config = dict(
    d_mlp=3072,
    qk_norm=True,
    attn_scale=0.125,
    batch_tokens=131072,
    train_tokens=906800000,
)
Each number is 128 + 24 x the weight over its row's rms, rounded and kept within 0 to 255. Layers, rows and columns count from 0. Numbers have three digits each. The size before them is the row's rms in percent of the matrix's.

# up: layer 5 MLP up, 3072x768, rms 0.203, rows 1306-1332, columns 512-767
# down: layer 5 MLP down (transposed), 3072x768, rms 0.101, rows 1306-1332, columns 512-767
up1306 096:150132111067135094137123149145139139143118120102091142139141125136126139116147130110133108171124156149145161130159120110161107180206120089143118116114086108108147121116125147142172141148134166118099158108135133132135120122115112095136113088117161093108083127106098140138095142099148099177127124103103131119166172125124153153124155084106116143116141110135093152170121148133125106158107157109097090138075144125142091159098184086120079113139145145089122138131087118129112109102119119143115167163151140154116105130086139109161104123150118117115152144125116124156141156127147106127120122131111129118147137100146135152126088138147134153125134097092135141125114135148180144120153074167144122128146149135136113155161125124050132171111110142144131106125138080104149104130131148
down1306 092:122100131159144113126149109105174103140101087131091177172164149115160111128126123097156094136089073129098148146109118114107168137145132145117145104113143132114121079152093149149113157101107110151121125158105157124164098086137133118113133148162154068178124142104117119124129103148121143144121163145097171133076168135134091127138177123135129124125128124155112129143087106125139096109158106111158161093141154132115084172112127116161115142106159096123077137110108106138137165137128141086163124103116120135138148154111120108090119125145133118120170169151142130093141151063116130149156093095176103156090150119132094151172114158097107118139117111142106166139170110104089139132150137137126135105157083137151143152112113167134118146180137137074084113144151147084157118131128148
up1307 098:095124079143138177140089137107092141121091082146127138123127090145162180145114109145136075132105093148109136127129123163169167128142070099154153130121177145096151196137124136085123113092129172130134150152129139132153132167165124149164147146123154160141127152117148153110167115107131142110109171081146118154091098121176114132123095120126130174150150086107108139109155107101102097143161137142134141080142143175121109138122101117152102136115139115108114145156140103116105110174129172134148108123124154090128183114121176128124157144152156103113147157126139140135083114110121125087136140119149051135121122173117127131137121131156125122121094149126141163083169124148159173126104142113151107144119133115094120118147114101148125162149106165101124114130130111111122145153132166
down1307 097:115094116177106171160166138097138162130117153100095101128054126113116136127146096129164102127107132141139116114113146133126115112129150102129137123148067154126140128146143116073145116104118124127068142141129101133120131160109145161139118125130107169089120183168132075133124114116131124121109121134137169139146172139136161156110145086208124133169168152150107126154116133159092137110140135111123092135093110142124112139139167145134104116186137139127124131142131147154129129092136122175117094105149083117133100145143064089140137137143157110160133132150148096129130136138126139125166163102145122180112095087074108136118098130148145101123129120119136106148120162135146125152146082132138150120119177079091133107150171127171104131164119147140100173127125127115159122099145156
up1308 101:179131092124171086124128149078143091141084146177136131148149132103154107128162147141106192133124120121116155137137128103150164110146134090156132108124121163117062169144121108152122154117128155136146152125150156125159130129116162106085141109162145095147140113116115140118138107155161149129191145142120133145085122128118182128146115130159122160143120148108125127121154111113160134121150137137108112140128087134099125129121139118101122100087143130154153129063134104121174104164136144156116141136142149128103157135187140107139142144099146128167173109135060117120084121160159168126154104126097132122110117180141106136179146141149080120119051123132104122132085119140094149156099130134111097134153123130192166136130100155179135119160132141152155102119120130104102126122089140
down1308 097:141146147127122155117124163144151115144105124070143122079099157128124136093088140086109148138133138104113140155137143145166111135130127114093150125142087132103119138146160140120107111150120133168114103109116164138158092093117102106141127119150174147137122151132155108077126183130161114110114140133160076130166151110078152105134117139089117124147091129122153103186114086113138131133088088150085126123127148165145142160132148119166124136117128131181169142107126089186124132155130162151035088097123130096135135122131176108092151135125153127108109131141124119137122105127136136104148112147140122097090125114114109100114098084139165158114150113103153195135146125104126143173113104169155125132142140127123101180127080143144141151081120164139083110113137124164143156129155159
up1309 100:117123121130100112118112150114125132120160149082129133157151131122086115135152136130132178125134125145157130113102099121145157099138104139120113128111174162131101075094070167136152128130108140129124139063110085127143140143159132185107104152107102105114098127118171132145130099126134185134135156162103134133123131140129125137116118154112092109172183130110177143152145111170091143098145156125157081126158176136110162134140147143114135113176158098142153130114091120125095132130153141134081099107137145131090130102135128092089167124116124119116131104120107108146150122164162176153081124144076078155117130096131117116135139122118158130131103160158126109101107114155128144112155140137134115138144112113147109172098143212098127129126112110140138137135126140130107103144125143
down1309 099:078133136129100149118094177138132166174105112147112142124122125078151091127157124136126132149141124136125118102132109122088122149132146133108096107103158121127120128083135123146164144088103107160153124100150153124130162124101179194084146108118156095150138142100155164116137120149145092100153164117107129123099147102115109118129102147129118139113128153149154123133153156111093133150124124108120123117129155123124122138154119120168100105124125125155110138068113136111109122124152120114124116134121165147126110146183119117104130168155136190169136093159124111111091159118162144104170106131083166177146153152109080133119133112133134155139176137161126105104134109116163114119185145113145112169143147130139115076173115169125154136126153116130122161125169112158141134125153123
up1310 101:090149107084100111131129130144124141174095150175115110115106133118098109150088147089136116155155144131103158108103107125129155108123157128104133108132105127100119133152130100113111128137112139161122113113167150155093096136120113161127121144080174106134117109100134097137105107158135109135110096153107087128145129157088199159114096111146140138157062154133116111111124156118152116130127130110105094122135125082111096149156115147110132123087093142188121135162145135129128133120159100112134120122085142141070137160116083149143153147147116125118079099086111132149111127101138131106096116181114135112139176088139143108140134090120141112164114136127132122083113108102126149140128130116127136130125159156095114137129153123150120102130141097139127090147107131132102115136131160
down1310 097:111084141139150150157131086133138093110134117121151158096139138096099146130134114122146118133148135117158142104092119102120112141096101117117107113135158117115104178103138105114151128150118144065081088155152089106137108111176153117158082118103114167132136158130107169141163152124120139170129167189121100117123146128091094175162127172125130085145141110140158120134129130145125158152117130148138103140112132168120124108166107149152107093126086161148117117175140141144090157134097118132086124109118149200142122109160120128176133133146101169149153137146147103102150148077118137142125157146103115182128129102143120133116097142115115121130148102154165164153150127130153094112109144165113125140147159125138125181133162135130122104109100101137096138115132105171144100093095174
up1311 095:106128120109128159133118133131141140153109132119163144124140121164162066108103142117126133119132170143109139116136148100141142137142121096165159135095103112121131137096164156137146121109109119144143135140095157114071122153159178140123134122168105119102143097182170138104107154107151154169068135111134115122082111143128150125123159129139129133126130165165116134129141150070140109143135132122076106120102152113157130130175185117157121123131123122159128155083097117104150156124163164073104130153147148175145118103100143105114084153123139098117131098133123148111158163135109145163100125170147107139154143109072140099120119135149118106143153137171108100180115127139146110133172144115168169103174112116142126163117128132140111152108141112103126105142146078124197124164109119
down1311 097:141126133133101118104170170123162137146142119069160115119117137132113131152090126115141132125118140158088152164145110117179124117166163110189142143129133105132109131066118163111115129161144113141113134155108142065111135091138111129156087141133147092134134120178164111168154122134145169132136129198085119099127178127087140160087160147114117127149138155138110131134141148114104179126140090111145134102132104099121128106088142106114143099192125109146096126086122093126076089111145140122143135155143109125139105099117106105136142164121132106118160144115159088167160107131093152149167129114158155131139125129102133125097107100094138191131141128124149132114123094149096138125138154128109120123143149136107167155162117182135100120134139163112123111143150132150135142155161071
up1312 095:136110166131139142136166137116138101109113066133124134091108129145095154133100075150107147082128137119134133117060172134066096110116156128117128162139116143145108104134132091125133134093131139148130106129158176128138108150100103150124142154129100118134154117140118135138123111129124158128168146140079117119142141088133130138140141136144117131089111129129100096100104081168120124135139163097110131208111121161116170107117168109096123133113101142128153158124119106131127147119144125148159095127145115139091128082115087113159163162095104105151159179118124112139096125116138115134128148175151155098124135113126124151098095137124144144097081136160176136145133122143120150122118155181122143155118151110142078112128122119129145171155136145117148132100164176118123127155166154
down1312 103:135134094153092091117112152078113147110146113111157126136102147110135115113112156117101146137094119148151059100130104092154086125116124145139153148112153080197134108117141159143123120160127107130137151137137151171146126110075151175120124113153154170147138075131135133121152098099183109124149125122100124136121124154068120071157082120148153142085171131142159120103124111091129087106133096090175117124111123140161125103129100139107114092122091150136114134159179076094124165155131098076133127094103128115132154165152108132124140143108123123104130133099111103158093159147142150106108103114141137117101096132147157129102133140125125115119112086119107158134141124133131119122126128071149107145137189137126157144132075163101107107118139115101135120138145137107127121092071127
up1313 098:118125150114128137096159108172110090140125112095115114120131103143119112139120125135111149093123098129164159168108118110121119141140143098110134106096127110116135153152130125129172140099087112114149169155139183109088108106139140153100131108121131102121079147145108153109116112124177119178142154125145181133139105115129145125141130119161135146093149121111117152149116146099128099114164180130167143139135103118101090098091124101187082146125158104131109135092144126101081114115160130106152119136135121175143105144116162101148101079141130132152101081103127128121135146172100121134120134133129145158112065119170142101103121132148118116089100111072126152141174132107127141117099112111103116125120128119124147174128103117206137158152094146129084130156123141116173118139105134
down1313 098:117142061134151134136109175098153066157185114135098100118172144128119108166089110136091123148118105139146148140082117145110150164137164088130143162096096184141134158126098156078134135145136130134142098131111128157144175106112128132103140114130112158143101144125128140136131128133148097120137134149145114127141155116117125134125133149117159136101130098111146118144150158138129131147092109127129143104116161142161095137172095103188118140089149100110125158104132133165119126147145116119110141134139147129114110124138122113120122125106154103120114136143124117128093135151114171137140120137110109113177113112111137149134136117147157135118137135111105141116132114132159139098154118140123154139134149120136181151102145125099154166078082101118142135106140119111107117167131171
up1314 098:155053173065146126127145107126112130096140118052123119111135084164101119131105141147166145098139116160119132173138144162128102079111158136108128145161114114128164097145137130157153088117132157087110144138153144132113120146154078129127125088136145118116162092097123119135161103126138123149132130119109122133107136129105114197109121129127139100115087091089113114114115121146161150136105155143116081100148116124138129132104114125112145103162114151113126155098130143115185125147129135124190108130147121139180139123118124126173121128137120144142164119133142121164135108130116095129136104134132161145100107155175123096168104129127169148136113083126117102110130133149140123149151133099121143129150116111151143111135124135117145087160138124124122130151135125140155128143169156
down1314 099:138166103123124132143112161139124131109138081102131160133158148113141130122113106090125114116123132093134116123132129127116162102091142136117085130142164117096111142144195112168136113139131101139112158136122078163142146146136124166095114087150120121102047158134139139147129095121137130161134077158109169123123122111090127107134130096114102128140111164149154139135157153137125107126140073138077096116128126135145151100133139080146127116122105086098108161100101140160098123114113111113114100108115132142097151138153154135148131135150118157177162133157100162102108123166082108126108152132139153123100118149174107142129098100138069142113117105094155112155150133132106168136126125149115102162093105160084127119169098116169145160103166103144185126120118134141098111110173129
up1315 098:133109118135137119151158140115174144112089155163135135133141125153145139103104122111140116202188131100144120153126149115129095189164130141105139108142093135116123133107103125134097146148126078117097140127140133100100103125161115083152158134127139087129137109115116140147130126124170110110126102121165163135129174106124127147113109122138122126146105131126103159124082101140119157085145180134149127163119170127118137092135117121130129144149145123124112119098166111105144152101139102129164118178130118116106110165143159131067137131148115150139097117120150118125086165146108140102149111151130111110148168115125096121110136112114161174138130089120164121157148168156100106149112119143136137104109148142119127122133121109099129157127116143138111161153111108172117145124127133
down1315 094:122123144098103131138109129122130131115143127111116148115166137119136144170136130110096117105147145061115068156106157127155151137133131119137136137124148114146113115126107146133146146111119108073151124126111128108138091136139155133150134143151177119139107104107099154155135121166110175117119143105161128148103167139141145121079083131102136137137137111101132119091122109129094154114106088162150151110124112136143145155130177109146081127070135104151126123212157145113135116115172099110143111131094139092139145139078154162125153089110086168100133146174143114127115117118087158146117110165152107155122171116167134134122159108138115121102155148131123155113182103119123123147103106127158139070169125138098097132148153133096110090180112151155112111136165124114173154083127104
up1316 096:125148107124101143116119112119077114164150098100118129171111134116144126118145134097122141147150120134112150165117119157095137102137113148105111124173157123094154141154087146124128137092164137132107119103134155117106124167128107115139122148131168121099134095095077148151114121174123135129105126128160164126128122115133116115144104131135083130139119127146102088115127121122164158126137137109130076115117158120105133119131134119127130128148150091156074145118131162098190113127161097095149076153110145142183113156151133055107126120151144119165094124128075130100122090145093120115090106125121128106122122128089090102101114172118131088118112133145149107120108117116159097118096155085126105124144116098080119149123154135136175111100136100124107109139132133133048140102131154
down1316 094:105106132136122115111145131135111154125105170158137111110179083124149092121135101144143077124157202164139079131118149082123132117102145124138113153160112130126154141156111114125164116143104117137132103146061114111163120102173103144112102141107128086086118099159146112130119122159124115088131136115090140126126142109191087125115159157087159120136095107121135112122150142111092095117071130134121129140144121109120078113174108149168183166109104128163070143145110137154148157168134153114136130135161101120064144143112118125115088126143167105095166118152138117156129115095104162114130107127160136106103113140113129120145122146152078138176115186122109154085165114146132136147134111107146112130142102113139168148140101117092144126109079129137135143140137121128155135151153163
up1317 110:103094150121133107102107126147142096117151139095065188102129158116117153150133100174150180114153130142163123094124148116160118121138132088127071122147119130114107119170127142139126172109097085120119113105122162124108117111105150143125179126147124099106154129183178163127114094172105113170138115124120111103080111112125112095154111133140118147132161117135141174104101153110107140122112122066127175100100157093140195122128157097107129150131154177113131134143120058076111155138096134125130102129116147122131137120170116132120099126137117123101154101108146141129106097154137107080143136154139109124178141050063139113103093086095131135173102093154177210140117129110108145177137117122134119171113161131127108126134092118102127146105102143148143159148080120101144129117120180
down1317 112:129088124077120122125092133129161139121121154154107159147090159144127088128113114097139126111148175183124111139120068115140125139152102133069157102176119145132125148069132093129123154119158107132106170114086159106132146132137156157103115100157083101128164090115141104117150116101149132164156136165151118136109102126144145114136136095132139176113200139147095144117103115090138143164115127132169136123141108099138160115117197149133132138156131101120135135117127136123156157132096131128167132108106156102108127133110129117113157161146118107119111126143116135174090116136189106095095118137094156096148099127108124130151113128118130152107118086141162175126154100136150130115115129099128069150103082143135145124155098118108116139134145150152147152167173104111150136111112133
up1318 092:122142126130119120066126102105153100121146118181086083149094147094181097124128109095169133147172118192159131134076120149134118131096101122162108111120144107122123096141086101125107153147131137176171130107132077126159153104149138126117123116108156151111175152089111124146140098139141105083129136137123131112140125113117162160106148112113137154144152126142162127115133126098124165134099140127104159126092115167133099123110102139096134104158144121132123099131173158132140125130135101122137136161162117120081141141119168167112126116105114131154118145144098116128142180172112135184120152093100123166119155123172134142115152110148095163068141129095127131090106173063131130120119121124107132110139144142091134134133130124187156164157105182092143173145143109134092160158138056
down1318 088:105104108127099153150165130149132167139124113126163150127126116115112115134111143155138130122152110107148121097134161155151096107149133128151094137120122168115112161128143141175138139101162102119174131140098096083149154134142103162139149108138158123092098122092154121083155164123141105130108127145108126113138123119133117147103134093103149126122142119125135125080095144122136138108178119139116115121145142179104132132128122146071147153098136114122117113142157163142138106124123157131143161117136152118156098146146163120101161137168116136134114106147139116122143116132125144141123119166137108093135097122155120135104144141139116144130125096096137111133104129125095102119145128138112102114098118109122127106150137126157143127113137154155136097131157138131176120147129163
up1319 100:124103143118112163155142142113105104134137166117099129135125119108133153158128172100152098164120090159152138101144183123118164140160121096146079160098131118108068181090131137130102129131101128135125103158113090082164127140159129116127096120140127107131142085144176131092119100136144111158097130095147128077080125090146110117150134139125109121089117116139131132145139158126111178080142121136127097173099111080111138102149096138149127122132093116108149134137108066124147102172153116130139103127122134093142134085116142140144131184124129130159153150118165134104176128105172128171118120157110132143167116104105102152128119136168154155115151135113139139157133106127147164117158115129114106135130128154168132142153120119127114122106127128080164068150131147128154135155108152
down1319 097:133144117083151150103105145089142137137125128146114121072170094104134177129127143137168150139127144153158145088126131129124104128121124131137139100122147102122120137134113170136160121176129092161108152127099128123155110127140098157149128100173149137124153134129146156137090154180140148168091119086157115097148106109110091128157079157103121093101109140121126113144120108105121112149095161081141129195127114078143145119135098106127161098105109139099123102149088114147137159107118122113150111110122116090153125147138108130104148096098104198154151124139104171127178113126092152140133140114145107156104128144137147113152100130113161181115097147122074120106145098135145111094168155155135116118168118147137149108149177115146135078142188108139103132079093144099100115084130131
up1320 106:167141159098129106127146115100105132092178124133167144087151153106102143122155134100172108149162163161138100133099114146133077167090158123074120073154127117150122081123176115097115148129136116180149122145127131130145120114160143109106101115154123153124109121141145126097115134121162127153114090109138163119185161122094105113100124111139109108106139131132097138086150153128127076129126141108112102147119144114106165151118146154157095131119147150151142141120121149170129155113086123126081083094185120131081151175130106128120120121137131101090132079156085113135097122121097090146106153122079155137129079129143135105116135139138120121154125125128101116135142153106117097147164108102086152111129173135123137121148150148118153196148133110129135160137177148152103085120112136
down1320 106:138146127128160123115126138185089140139156120107131120110096174124127117091158143096112082119153133113150127096115079162138135181097089105139136092144146148113097159151138141160099108117133117158067103159154162130089077166081115106141146146102143101121088140128065140135134114159129123109104122119134149118159140143110144110118088137125154122107119144139095118089139119172095141120109081112155144125108136102165127119129157083144160142156111149128152115137078115126155129088110106177146097116126077144049130119117124176118123115141112160135105120127132133077101153133125100132128128118123130118097184113140093075130160118152103162148077108116135134117124114087148127091120085138115094156113108145119124138142108168149113145112114096118143135110122117104094138114101140
up1321 094:162137172111116109141116110138165154152146102108143088092158099124112118137140143078153143137111147152149134146112124165156118126107117159101109127153131153127099153074154128129129187043152143116153108146131104163121135139126124082113130170168135114132126141143141115062164125092104158162123136142155150108122179102126111109141151104136124140111096152138140164107156106109141078154134161134145151113150123157126138117139150115133141097125116115151145111088084093159158123148100187150133108181098123117119112167133152107084093154151082092185098160074154092105137140112144096157127130115111134112117134117107156120114160157109167170144101128115120173132093151145115157104112136109103158153104110168146105149144140185120118127165143143103120139145147143161141157135104133
down1321 092:145132099117135126136145133135095167117123103166120106137145106132112116114134115100075126176164142103123158126105111160111123136126159161104106094130120131124156104132124132191140126128127129133134141121165067107105198154143113120154086138121125109116138085144134135143092133137138131063092120116085179134106102124108170165146139106121122125128116100099136100134102110151162123128138137130134111124139127104105170123116139153127166131113168176100101130131110139113159104111112137107104113123158160112130128129076126113107091163114114127123105125136109117106138087142148111127132113150126138160106141160123164152112104114113111176129088160191147127156097146138142070106136093111093121118144149099114116126105100134167109102113124170102138147124102070149116083102144121
up1322 101:118119147122166101110100127140112150082132122101122170099156121107126106142065124093105121073137067116120110133111171118110131089130106155129138116167148130160161112133111151098140114125161107152118151136163133140124110110125107126109072133117152140140104128107139147129110115110130131117180169119125168175181130129138167095095137118159154108140091124123146115128092182160157180146124112133076102130094121114122110170097136144097109129146155162132115154116143150098103146157090147150085106123104138144110100136104080089162141142119077144111087162121109144131137138158116084122114104135156135131154135140130134095178138150177129133125121120146157128126114150152110145141111176153123112135132137146113112134158104178092149135109049154105121077093160092132144126168118119
down1322 102:109148118146127146121147099167200128125081116143118188081123100161138112111140131102145164148136122174098134124130133118113079128171113141126136126150142062125111112142148106115131161112105165118115120133134129112144109156098125105113145119133130112113107182156139172127118133126169064113134112162163091112130161122112102090098119073091125112156133132164108136142126168110074132108096189111133120072124114172157120146110128125129121100126140139125111160131133133142105112121098124100099135069129109117140104113096136153186134127128084189132153141167129141100166130120108116140120136165096126152124141142115139090162078126148141085144145128118115134125133140170113124150134116109119139100155101119157106096135169132105119155116120127096166111122147084145100149143124154
up1323 097:098141117191138074175116114133098148128096159116102106150111135132142104092138141113128168138090171134134099151125139145185138078137130116085098156140128084136178114108135130139133129113124151110135118095104084125143123094087182096129140132104170157101109104107090144079110131151143142149101176112130127096146149118129098101126159107180118111105116175134124114110125142149135130130126141130122124077157185086106134105114135142128173123123134135105157126163096136081080132097108154135163123099128136123159140120106110108124107135171106124134139151131100110137099151157172127102135165119091161124169171154111148124104132124135132166152107096160117127125114117117122128127095177089092121089114116113131169145087126108109105136133108123103110087132151129139163175157142115
down1323 094:086103180199148137080186082142113161126128086126137107145126164134106113145143139137143161082159159108123162099161090096109152108115114109160121131138113126143118142088134108147129146134104135153134091077104113095119107133153112133129121136127145135116145095099110059105153123145140113149075153113133164137139092142128145152173156148145117133127143111101114136136084136139123121109102147163168118140147164137152133096131130085165113167110145128112154161117146125102132103150158167120123099083143136117143150155087092123137117178113137144173084148141138119151106145131121122103130099123117094169155119130134169136092160146162111131140119148167164135085166119122113135129074138129136135120070122106111128115120141102168132127145128139126106150150130081113138095214149106
up1324 098:126137140114114114127109137085122118141104133122122162163137156124150132110104098144116128065175140094145111135120128161189121125091141128106125132123104115099097123139127136139151157123128162144165191139153094109110129175154148101141117138154088191139088112123139141139171124153142097129162126106069116113100158110104128123122105145116083133111137115124105103174125148103124123157113127097118149163150133172141147136131099147132148104133124122141111093163095140146134098134125102126120100150140154120142136141151117080130143114112116109131124116142125126107143155134130140081105146101125096156140086157149133101129122138129122171132108154102132158109143075139155127106110102127113152135108091127118154094137130134144135135140130124088126120091127144125136127119193176
down1324 099:098097140118142103146107157066133162116130181097151120087129108146134157098128119103102104143106097126117126152157146157147068151113123107138129171136098153098120121187151097115103178132188136101127109119165133107117129124133146106101130109144106124143097140160097149114090142125121115093140156136116138134108133136147125146115150149167150143149123097102095139124136145094121121121120150116096146130118172171144112135144143121111111149131127089137151114162134097084134114163118167153173164119121140122110181141138120107105151119167138066142149109110097120074142108125158142128147105098123104137131128133157136118114142157118141085129112160144128129138149149113140151162096142131132140159136129112106120181131108139170086129099125124152116140140135150132125123174111136
up1325 098:102120151107110127135133136148099101112168162131127128084146149122095115138131154142112123120135184104110135110101129132133109126155136100108111128140118106104126094123150140123117150131110121133123095104157121151150128113130098113126123099173112159093131069138161109129128105077142107152120164192139087101064192119133129111119100119119140132077097127114148115139120134085191086111130136166133106135132119138101138120129110079117109111063149142107085116152138136120170168099117148148145120149111136145145145139134133091132102136120119132153111138102125147130145151135162120173074119126127150106090084121087111139106108115126155128154084156145112130170081176123118107114168089132138133123119125097124141105090150081136115167126106103125085126134144144144123121121139097
down1325 097:152118148146134133139173161134144122131105100140105072141112149137120150127128143111147112149118134100160110115168103131103142134111141144136101070157102157130116122147151129062123139115085116128143148124105083122090094146136109109161127135167157152121157090102156154131110113102126102109134101141128165126110131142133152174118072159118124152120201164106124163154131149123113122112162127187098123094129113135120149134130156145128115129125169099170184140158150117127103121095175129125137131121118140091123122141112102155105137141153106145101149152128113129097127120129114128141137128127147089123127143156130142130082110103107121121128121126121147129150136152123125132128101175129110123116107132101118132125116126117123104117182174137057109112141157140192182130086117135
up1326 100:135133162182129074153159123118068171158084113093148109092128119089152090160143098104143134131115158161175137120132108132135128081106093171101124160085143143130135099108132125127160154139064146113115154129105141165122098128126122116115091137117096129121093138132121100102145114143109103121076138148134119118093119186137101090093108162127124139100159113152136120105119155150130131101119152117146113127136145109110088123122168088135132137134123140121123119174120112136153162094144148094086140148100127134122102113108131110118116129155178115141157086192126195131162167106105131128123153067134147133118109123135158152155133112107146141113147129136149131145128115118121156151075110152135127129124122130155099140118186147139158104126149107139110152146082086131174117132134074
down1326 101:158107108145169146149097097135122110144143118131113120074060111167159165178122157138174126071142189164122112135120137137112115120123158089138101114157155153142103134132149116060108189168129165106141154139109124120161106135119075147134141145129089116144118137144132124158123122135123113089110118070109115132129096164163101095118127105115136118159098100098091075128110102160121141133151159159123166131095115158149115168106124150136113109134132143118052124176139139136142112122107137132128100098107125109141137144124140110112065136148103122090157138138141108153160094110118141154107168117105127100112108132125140110164130101097087097123128137149164191116151134128165133118099115116116167097090131140156151143123173149128158130137183153136102162121152127159197127137161144
up1327 102:142156127141120144127124108140117148135112103114073184162131109126124122106159154128122139110125109118113144168148136151108136146167160093162125089137126110158108102164153156143134131119110150149079086132154140094140141112090102110125140141103136148080147119122136133135125135183118139115131137172112142123160130125125141156140118092129140145120094130187128121142106138119134112170116104141137107177154143119145109108139118148145156109120125165147130086111145134112154116130103135148148161153127103147107145086137113110122164115120135121097155107107154128130171097121091144130136131100118122099124154134102165153107136165116114162122144137166110134140155175109181138165119092143157066114143132135145114141126145144104146107123132140153136135157138120080165134112141152
down1327 101:155109133156116096109106164097133054165116138131124077112131091135104080104142158114147167132097162131141095148112122180133105108151120140132127084091136104179115064123114128121115183126134088125114150150087134154149116160116114128126108150101089171155106145127161097148114157081121153139098118101144085127120128095103124136125177138124157144136140141182131127122143139085163133107105138160127159112122099132123108114176123123171156109095117129148124099097117099140131111101112121163076124154129143163121158075126119126125153125165107089099107143126116159136121128136121153160114145123134104130175092129159160141121160094120134181109099102115107149100136113163136113120122159095140092168125132131169161118119140104084100138125121093133148140090096119119133141162109116
up1328 104:153133144142148113129135154134133167126143096125091136093134090155144113139116158101092100135154107114165106110136123125127114138121122112080110117152142140093178142134120110161126091132139129129136133140129070143115150107108149114129138151142100139120128153091106090132112135105124103180128110154128121164129086107129149144115141174136157152097147099121130136141128127133130093126104128150174110158119173092130116106131124134127110131102095109134123109138132095149140130134121147144112126130107139106078114143126123109129161162123153117126140084124147091135104148099169139095150140135097116113134085138135135131142133128120109172177122129130150101082116108164119143125132113128134121154144145131118111131111161108145138117081143072093126135110097142118155097125129131
down1328 107:155152099051136149083116157143130093127095120118142102115107128100137143163150159118150114129122113119094092128139130136149110098128140109098139124135145139119156127143110110091150106114143118137146093102098182087122138101107100091159150146113108166138136137140132083122140161108123164108113154132080112132145100108147101102108138161161098169174105149097148134163145125132141139145124123122094152095117130162141118123095108122089131136152137180133099148116105098121107157161113111159160110128160139109105112178130129134106129137128131104161123095132104105113169101129091170112120106074134115078120107159148111151167117146098138155146124154138125111162130076098085129121098166156109097159156112121167111124108149099102114098084097152132112134120136090118116153087138123
up1329 100:109160127153140090154143120128098112133122141125143091144115131157114133121152123135112092064169124103138124157137164096120138160088098145111142099134121130136110101152140128084112121145133127122147095139144092143108138170106091104110128093111119096099073091096153162120145108182158131125114124108109156123182108136153096088156144134106108104166120119116134112101150165156144139131127148160131146108151152126129155119121185130146120087119121122176090140099137127174105117134120099111111087135134140090142136111140114111102114106114152105109114094123142137128122101100135144109159131150149152105206120092122084140135071094107114114156126101159149097125090147114161166123101101092170143109103166087105138144058131165116119152141160151103085138102107089162135106104166104
down1329 101:153101111094103096142102162107142121111184143147149143151114137141106096111154103149109157127102103110133146096136141134176135110142165151128109083135121136113137121147137135113133137142143125123112122139152114174124149148178107126145102130120172156133118113163132161136110073135114089108135164112115164160097127107145106116121139140119170136149149111162128109114165146158159111095141124160134101122181133154156125122110142102139139164127118135132142115118158128127121130114138128133086159101117143133090113092129154169134083131089117085098158129091093114124127092111092135150110096153122144075146099118081083102154131131083185089155107098183185146132124111149134145098162093107131153158098114126165092156153122152120112169152108139137169109154067118157114110084144090
up1330 103:145119087105082154192143128126113183137124070126127100045114103159145174151147134127130149165175152085112119127158097098081174154118153134131078127115124101133161123121142123169072134111075124089133129088088128128207121155165134155084129140111122125102104139119155120144155156131098129132154158139153097120121161156115116154144100099136123102212153108152105157142097091142114118100124164127119109106137123117130110119100120106109095131142094117137124140151130104124113085127114121154134146140122096102141155114149174129116126113114148141147151135146126131115135147134155119078124157112141100131159152162140072115132102132168128129164100106142139135093150145100125151119112119111095128128110131138178148127178131133142149160116132115134090136131124050155115151100105098
down1330 099:128105124176129156121160145100148105119145150098131113111142164164110087134134145116120163144139115130124114107111150144195083159104111113144125137174142133167150145119120148113112125159165113153111127137152120084139135121108105144137089149114079110123096195129134119117121115130148125130049100143119116133116118137123130144131142138116069132119173177147124141150109108137121166165131150131099167155169134130073122093080084138133149127114158138105113180174117118121124107155105139114164150158086109113201145111130132065128140103160163108109115148154143137117114143168135125116105183150107111132118127112178113124121135124153136104120140109103118156144071121120098108124124163129135160127157144125116165103136096117143112141144144122113129119123126117141124128110120104
up1331 103:094097107131108121114115143149148108103139123107132088097142151168122117137141090139109121124156109175134159135120119134115125167110114148058122139141129122137102155126113135091165113110115184112108115116121080106109102162128120133134119141094099117152128118095118151116124133157148162102153095154111087128133132130114127131138126129148086152128149137166131129127130130129105098128109127088170107100117121147140135121152110138115123120173136136148120149147135095136110144157099122125131101146075139125172106154095113115120099086141152123099138108157099152147120119110163114136089135131113106142096104146112168116145140173132133100134131094133148111080163127146144148148115163115109113166146134104057133114151136139140121102146118110145140149113090139134138180163155109
down1331 104:151119116114158124127142164157109102145174148098138156123202101124133125113161164146134163079141134115162110109136090142154130112133112090103149095104148131130120147086116132126132144104108124112159115146167118145126131137106145174113129122103118114154134140136063127119123120114087126097143088180128110108151143117172106113096167157141135138124121114097128087160119090146116114126062123109155146157117121126130138138136064119130114189109161139157151158148148111128135129151133122152173109092131166096120172102151147100165138094085113155101105136145134114108098140143127082158136138119128094135141126106146148145151157168137099126119138135134148116096131125094166129127177126149105088127073143109104170076149123156124110133120101112138126141100083112145139150154105134
up1332 101:086125107125117128138138135127125156145139131159154171090104081116102127134156158118062081080131123136139180146169145149138121129126116139154119152110103128124124127148175128150107101173133162132140142144106146139129148125106120154157070135103141117123149142117082152121134127132160141140128174149182096144125139148094141072142113123125103135104079150121131159155097119126092100110113117121105152127122136169154137108113114117171145151137175134136181152142140067165131120116132136111134113112121142088109145196155147142118156174143146097128136144136088161170182137117105126106118123111126122133135137138170143106126128151120150167156100155093129132106149138130136132135149110117118144147136125076104135152127187121138148118139160121120116145097132154144160097136141127
down1332 103:111104155122095147131128078133142124158138143115133135122102161135123118123119142135110071074128124129118147112142106147147123117139166119154103145130135132122127123097131176099123118132146147147148156086139159155128147124163159120126082110116137120135153135121111149131152148122116169129134115160093165137123174080137142147097173111143123130151148122094140086121141110140148106114083121050117142125114101143156101123107140093157144151140069138125215135090145131112088132135103093122102140129180096120132142104184153102115124097151091119091126163143144098119144093119149097137161095133109184100104151109144116121126182099125126125122131139106133129123115120113147094103155148076150115136115151077151127147126102159126110140154148104119105141072151147150120125096092137